config.toml
n_layer = 11
d_model = 64
n_head = 2
n_kv_head = 2
head_dim = 32
d_mlp = 256
vocab_size = 7177
activation = "tanh_gelu"
norm = "layernorm"
norm_place = "pre"
norm_eps = 1e-05
positions = "rope"
rope_base = 1020.0
rope_fraction = 0.5
qk_norm = true
attn_scale = 0.305
bias = "none"
tie_embeddings = false
parallel_block = false
extras = ["some layers without attention", "local attention windows", "gated attention", "value embeddings", "hashed n-gram embeddings", "an embedding shortcut", "skips across layers", "LayerScale", "capped logits"]
init = "trunc"
init_std_qkv = 0.0607
init_std_o = 0.0
init_std_up = 0.0607
init_std_down = 0.0
optimizer = "muon_variant"
lr = 0.00834
lr_mult_o = 1.35
lr_mult_down = 3.0
beta1 = 0.95
lr_head = 0.0109
warmup_steps = 0
schedule = "cos"
final_lr_fraction = 0.0
batch_tokens = 16384
seq_len = 2048
doc_mask = true
train_tokens = 143700000
steps = 8771
dataset = "wikipedia_en"
Each number is 200 + 20 x the weight over its row's rms, rounded and kept within 0 to 999. Layers, rows and columns count from 0. The size before them is the row's rms in percent of the matrix's.

# down: layer 6 MLP down (transposed), 256x64, rms 0.157, rows 181-205, columns 0-63
# up: layer 6 MLP up, 256x64, rms 0.209, rows 182-205, columns 0-63
down181,100,179,202,193,215,219,182,224,203,200,190,198,220,178,226,210,203,199,198,186,181,211,207,183,200,219,217,220,217,176,259,212,173,183,166,176,191,211,233,148,210,171,165,186,192,206,193,207,223,191,173,224,197,174,239,205,206,218,197,209,213,192,200,172,183
up182,108,197,192,196,184,199,226,181,155,209,203,226,180,189,219,200,270,203,227,171,202,205,207,224,196,199,180,212,246,170,198,212,187,173,198,236,230,198,208,229,210,188,179,181,173,202,174,198,213,222,186,181,211,206,204,197,185,212,180,197,182,188,196,180,206
down182,115,233,207,173,202,205,193,167,180,212,189,175,183,179,224,220,188,179,191,230,193,219,187,256,182,206,174,197,219,205,185,214,196,157,182,205,194,196,209,157,222,208,170,210,188,225,178,196,197,191,215,216,233,207,222,217,217,216,186,193,172,188,208,218,173
up183,097,187,190,168,196,188,207,226,179,250,186,189,181,191,165,217,178,191,199,192,199,215,196,188,216,206,147,222,194,205,169,157,205,185,170,198,228,226,184,236,181,209,190,193,216,197,212,214,201,194,215,225,238,174,210,203,199,210,210,213,233,200,195,220,218
down183,090,198,217,206,196,199,221,229,194,209,188,173,229,206,220,206,229,187,182,180,196,219,196,180,220,221,208,227,196,154,217,206,178,197,173,178,205,191,251,188,179,212,171,197,236,224,210,175,198,201,168,205,179,187,193,210,217,200,226,188,181,250,202,190,179
up184,095,224,189,176,200,189,201,206,218,177,190,221,209,241,161,213,211,233,183,182,204,205,192,203,221,192,184,161,191,181,196,195,274,199,203,226,221,201,181,213,231,213,187,176,190,179,184,169,182,221,214,190,170,214,200,201,211,198,181,199,193,196,196,209,230
down184,089,172,227,239,174,185,216,188,196,186,234,210,199,179,228,195,195,210,218,196,219,213,201,220,185,210,187,238,218,208,217,163,172,189,177,214,185,191,206,210,143,178,225,195,227,182,211,204,233,188,190,207,165,198,179,181,188,169,189,202,203,225,207,184,197
up185,107,204,181,165,166,180,223,160,195,201,193,215,200,186,202,251,225,194,221,214,194,197,202,197,215,206,212,174,171,176,201,195,221,184,230,218,201,181,200,186,187,229,219,222,212,218,189,242,228,189,196,215,171,167,201,229,182,202,184,172,195,205,170,206,222
down185,097,184,179,213,196,163,157,159,181,199,211,202,223,201,198,216,208,188,188,221,178,210,194,203,167,207,203,141,192,213,202,239,213,176,210,215,205,214,197,212,207,214,171,219,205,186,209,184,193,181,181,187,209,215,203,196,255,191,203,204,200,221,241,173,200
up186,096,218,205,167,229,199,203,187,180,177,213,240,192,168,190,207,190,231,208,196,195,191,241,171,182,189,152,199,196,234,204,206,207,189,213,220,183,225,191,187,219,187,227,221,222,198,216,214,215,207,195,210,188,154,192,196,171,164,238,199,221,194,210,210,208
down186,082,170,180,177,204,192,214,193,198,186,210,229,212,180,194,210,234,187,199,189,206,171,217,189,202,219,222,230,202,215,208,182,186,204,205,203,165,173,213,193,221,194,211,173,210,232,241,171,229,205,200,203,200,168,160,199,189,156,180,182,243,198,212,210,228
up187,111,207,220,182,177,213,176,199,184,204,236,192,168,189,200,195,195,184,190,175,222,206,224,197,204,232,177,214,182,200,195,183,206,156,163,208,197,239,175,213,169,230,207,220,192,194,198,224,188,185,217,159,210,217,215,226,206,203,176,224,175,202,206,241,221
down187,115,198,185,208,185,210,197,224,209,184,170,209,186,195,176,173,226,210,195,216,204,234,194,174,170,193,211,223,186,188,201,199,202,178,226,220,210,185,214,176,193,202,199,214,209,221,167,201,191,216,157,204,180,218,191,238,214,191,236,164,187,231,163,239,169
up188,101,190,212,188,213,196,209,209,191,201,254,187,199,162,183,205,251,205,207,210,188,190,158,207,211,183,170,219,218,190,217,175,205,196,197,219,205,206,217,225,205,197,179,183,225,205,202,205,192,142,229,184,226,204,205,223,163,218,197,179,205,228,181,207,212
down188,105,180,192,215,217,209,186,220,199,179,156,174,213,181,191,202,165,182,190,228,220,213,210,181,176,190,222,209,200,177,227,220,183,167,219,206,224,224,207,154,185,221,205,226,216,197,208,188,191,196,144,195,188,219,194,224,218,238,205,212,223,198,208,194,192
up189,076,263,202,172,217,192,173,219,207,209,223,207,147,190,218,204,207,194,212,216,167,167,218,191,193,215,218,205,181,193,209,214,217,182,173,197,225,194,210,202,196,182,181,213,177,156,179,182,219,200,198,163,192,196,180,198,237,214,195,219,199,191,200,194,222
down189,092,148,204,194,203,152,198,169,205,161,204,169,217,191,176,160,225,210,200,227,172,203,230,211,188,191,186,173,192,242,198,212,178,187,194,195,230,207,191,208,221,178,203,174,206,223,196,211,218,198,217,202,219,188,178,219,213,208,212,202,212,213,183,207,233
up190,099,178,191,169,248,178,245,192,182,202,190,237,212,204,186,221,198,197,182,204,194,191,224,207,183,194,193,173,192,185,249,203,213,209,187,169,181,184,244,211,190,201,195,209,226,191,216,195,185,195,186,179,191,222,195,241,215,230,194,200,188,169,202,231,209
down190,099,198,192,222,141,189,179,193,186,210,203,207,203,217,196,190,206,202,226,191,227,215,178,200,179,212,199,226,196,194,159,229,212,198,192,237,251,201,177,192,203,198,212,201,198,218,225,211,164,201,228,212,224,215,199,167,173,186,193,205,203,185,195,150,211
up191,076,193,215,214,194,191,212,208,215,238,161,200,174,183,233,244,197,205,210,198,193,186,186,222,202,165,155,204,165,172,221,206,188,207,214,196,207,189,223,186,173,197,223,211,208,195,234,174,187,245,182,171,188,196,217,216,216,211,170,205,216,184,193,207,195
down191,078,181,227,200,223,219,204,170,178,217,223,162,205,212,169,186,209,207,187,202,192,182,205,186,187,209,219,154,200,200,206,213,183,171,197,202,201,217,177,223,204,205,189,201,199,196,176,197,225,179,237,208,249,220,167,197,217,209,175,217,224,179,181,210,247
up192,099,198,227,220,208,194,192,205,195,219,207,213,192,225,218,222,179,181,181,207,202,188,181,209,235,224,194,166,192,183,240,229,233,177,194,184,192,183,203,181,166,172,203,147,226,194,200,169,200,204,198,188,178,204,210,184,192,206,180,235,215,221,189,241,185
down192,091,194,219,197,196,171,207,189,234,193,175,221,187,177,174,198,186,238,202,212,192,204,230,172,227,194,211,210,208,201,211,211,159,200,228,194,208,189,197,231,166,236,208,234,190,202,195,197,180,206,189,161,169,227,168,226,216,218,203,189,229,196,214,168,205
up193,110,209,200,201,181,221,219,202,176,226,166,190,205,202,176,202,209,169,213,195,208,230,187,164,217,200,245,205,194,176,244,171,216,181,244,172,210,196,202,235,194,238,181,194,201,193,210,196,194,231,201,180,209,209,201,214,182,177,178,177,182,203,187,174,194
down193,120,180,197,205,187,193,170,207,213,200,195,203,209,196,216,226,225,177,193,188,143,173,212,177,203,202,196,208,214,233,189,171,208,238,177,180,211,156,200,198,206,200,228,218,214,197,165,203,187,180,215,186,175,224,247,206,198,166,222,215,216,211,210,214,181
up194,100,190,201,205,177,222,210,160,186,202,219,200,162,193,191,189,183,244,227,219,211,182,208,185,193,169,188,190,206,173,215,219,235,211,188,219,166,183,182,232,220,205,197,202,200,179,204,223,188,227,213,198,191,172,167,196,198,212,199,217,237,162,223,184,229
down194,092,188,234,241,202,189,182,218,206,207,165,172,209,214,205,196,215,203,255,189,193,213,201,208,197,214,225,220,218,194,182,201,188,199,191,212,188,171,189,218,177,215,156,217,186,233,200,226,225,173,221,200,182,209,169,192,222,202,188,225,227,178,183,168,194
up195,104,224,174,198,216,189,205,189,222,204,234,225,217,158,216,186,198,234,174,208,203,170,207,237,197,173,172,196,194,188,205,204,194,193,173,231,202,199,215,208,214,199,192,198,177,203,218,204,212,161,214,184,179,165,197,233,187,199,254,222,193,221,178,217,192
down195,106,218,211,220,211,179,187,182,186,160,222,204,241,190,212,218,163,195,192,221,209,211,176,190,200,214,191,199,164,195,173,201,195,215,223,244,163,197,170,181,225,225,200,225,178,185,212,210,198,184,231,200,191,184,190,178,203,163,214,207,182,199,183,237,211
up196,117,215,193,200,188,179,176,176,172,178,213,224,169,210,197,245,229,197,192,204,171,203,208,191,204,191,218,224,177,195,205,177,198,183,203,226,224,191,197,207,242,199,180,186,190,175,204,198,230,252,210,184,215,195,193,235,195,204,195,168,158,229,220,193,188
down196,114,209,205,198,213,170,193,222,198,225,205,233,181,186,224,212,209,206,204,187,197,222,222,210,155,205,221,205,184,189,159,213,202,221,179,186,219,202,203,192,215,194,181,208,240,196,211,191,165,205,241,204,210,226,165,236,193,169,194,175,180,178,229,170,201
up197,096,222,191,202,198,193,225,182,188,193,223,248,194,184,174,209,210,199,202,246,208,211,179,180,211,199,172,213,207,195,201,177,194,168,182,180,221,188,185,182,199,206,233,188,211,179,209,195,230,217,160,205,188,222,182,190,211,192,216,182,247,200,167,152,202
down197,090,212,223,176,226,210,190,167,224,162,203,209,197,157,193,224,198,176,209,242,183,170,237,223,150,200,217,227,216,177,202,212,170,183,194,204,202,230,219,176,162,187,183,200,212,227,209,179,200,191,188,208,185,199,195,204,212,199,205,216,193,202,216,211,202
up198,096,220,210,230,186,205,206,201,175,204,198,183,201,221,184,193,224,209,183,220,201,173,205,223,194,175,200,206,184,212,223,241,209,199,201,229,197,208,180,207,141,196,214,193,160,190,202,182,234,234,202,232,186,150,224,201,217,210,181,197,170,199,193,175,191
down198,097,175,180,180,206,217,194,185,219,232,160,194,208,180,225,201,187,194,205,144,204,183,221,211,207,232,189,215,209,218,226,177,198,167,183,204,178,201,228,218,214,170,239,200,166,212,204,230,173,195,223,208,200,225,217,189,166,202,206,187,212,192,217,194,207
up199,094,210,207,192,209,221,201,188,168,170,202,234,195,225,189,238,180,205,214,220,221,226,200,167,185,189,204,232,192,188,165,217,211,191,191,177,184,179,206,231,235,169,212,143,209,184,197,219,157,175,191,198,229,195,193,202,205,196,205,196,216,194,193,218,192
down199,093,233,241,222,184,244,226,186,212,170,202,167,186,188,194,153,190,224,194,217,212,167,188,193,177,199,220,194,230,182,204,210,190,219,192,218,216,202,180,196,193,193,187,191,238,197,190,178,206,240,163,213,181,190,183,209,177,202,203,212,203,198,227,222,195
up200,104,218,219,187,219,198,226,182,168,194,204,216,200,151,191,198,194,196,201,204,217,243,218,187,179,202,185,181,195,226,171,166,216,173,177,187,158,201,226,186,205,196,220,200,219,204,221,211,190,188,252,172,208,196,238,216,209,194,184,216,208,220,199,171,201
down200,104,203,221,202,208,205,164,242,194,234,210,238,205,225,166,197,198,140,175,191,189,228,162,214,231,216,193,208,193,205,171,209,183,201,221,194,209,193,203,199,200,213,192,213,188,222,223,196,200,206,160,163,179,187,195,212,197,213,179,189,195,210,185,175,217
up201,096,208,189,212,162,183,213,170,221,177,227,242,168,212,213,193,195,174,196,232,200,201,201,193,191,190,207,178,203,194,230,174,226,183,211,173,211,187,205,211,181,209,162,201,191,164,216,210,219,194,182,180,227,217,254,211,220,201,184,184,209,210,201,173,223
down201,105,178,190,202,205,221,225,182,209,236,190,170,209,205,183,220,175,197,159,205,193,213,215,211,214,236,207,180,189,203,191,197,190,223,199,218,192,207,213,189,202,176,249,250,221,175,210,183,185,179,194,198,170,203,197,198,215,193,249,242,184,177,194,208,208
up202,113,215,198,201,192,197,208,197,186,214,238,156,164,201,217,193,191,189,224,172,228,210,196,226,198,206,231,173,181,201,252,197,167,215,211,173,212,202,228,206,195,211,202,199,184,219,200,171,185,182,223,188,188,225,214,230,169,211,198,235,192,192,193,193,160
down202,126,214,257,210,162,219,223,198,206,182,230,204,164,227,209,203,185,183,212,213,232,191,220,178,168,204,204,195,205,167,204,184,179,169,193,225,183,205,195,196,209,214,180,172,229,218,188,215,200,201,197,196,219,160,204,201,201,189,178,184,199,216,204,167,236
up203,106,219,178,174,199,195,236,223,146,180,165,223,206,194,195,202,218,204,246,185,205,196,197,227,223,203,214,206,217,192,201,195,223,211,166,189,218,196,167,222,239,202,219,196,185,207,203,184,180,192,175,226,170,177,228,194,187,205,184,210,170,194,205,219,187
down203,109,232,175,169,181,194,188,200,188,198,190,244,180,224,205,180,181,187,176,216,195,205,221,213,176,182,211,196,179,193,215,212,213,204,228,229,195,218,184,191,214,156,194,172,206,230,173,243,178,171,180,182,191,173,218,179,222,189,220,200,190,218,209,218,223
up204,104,243,224,225,188,206,192,206,207,181,180,183,202,209,226,213,186,181,206,187,205,208,178,226,258,186,200,199,189,204,214,198,227,230,152,213,198,203,159,225,231,200,210,172,172,209,180,179,202,199,206,202,172,179,208,197,185,176,232,189,208,203,178,204,178
down204,088,182,171,210,174,198,181,199,183,210,238,201,175,211,166,187,212,235,191,207,203,216,186,164,167,202,196,183,208,197,148,199,197,191,213,192,206,200,225,177,221,204,196,189,227,196,195,223,186,186,188,195,246,197,164,204,237,190,191,237,183,214,209,207,233
up205,087,216,168,169,211,186,197,209,207,205,199,209,194,197,184,155,188,206,233,226,201,186,240,200,225,231,168,182,181,220,182,202,188,171,198,163,180,207,214,230,214,208,192,190,222,181,164,165,206,194,198,161,213,184,187,223,232,199,228,207,203,197,194,217,210
down205,094,224,204,177,229,202,185,165,203,154,190,172,200,234,189,179,184,188,185,211,227,205,226,218,213,215,203,211,191,207,171,170,199,214,204,200,195,213,196,202,156,198,208,190,194,236,223,174,223,176,209,238,209,202,192,158,216,205,181,220,225,182,198,210,169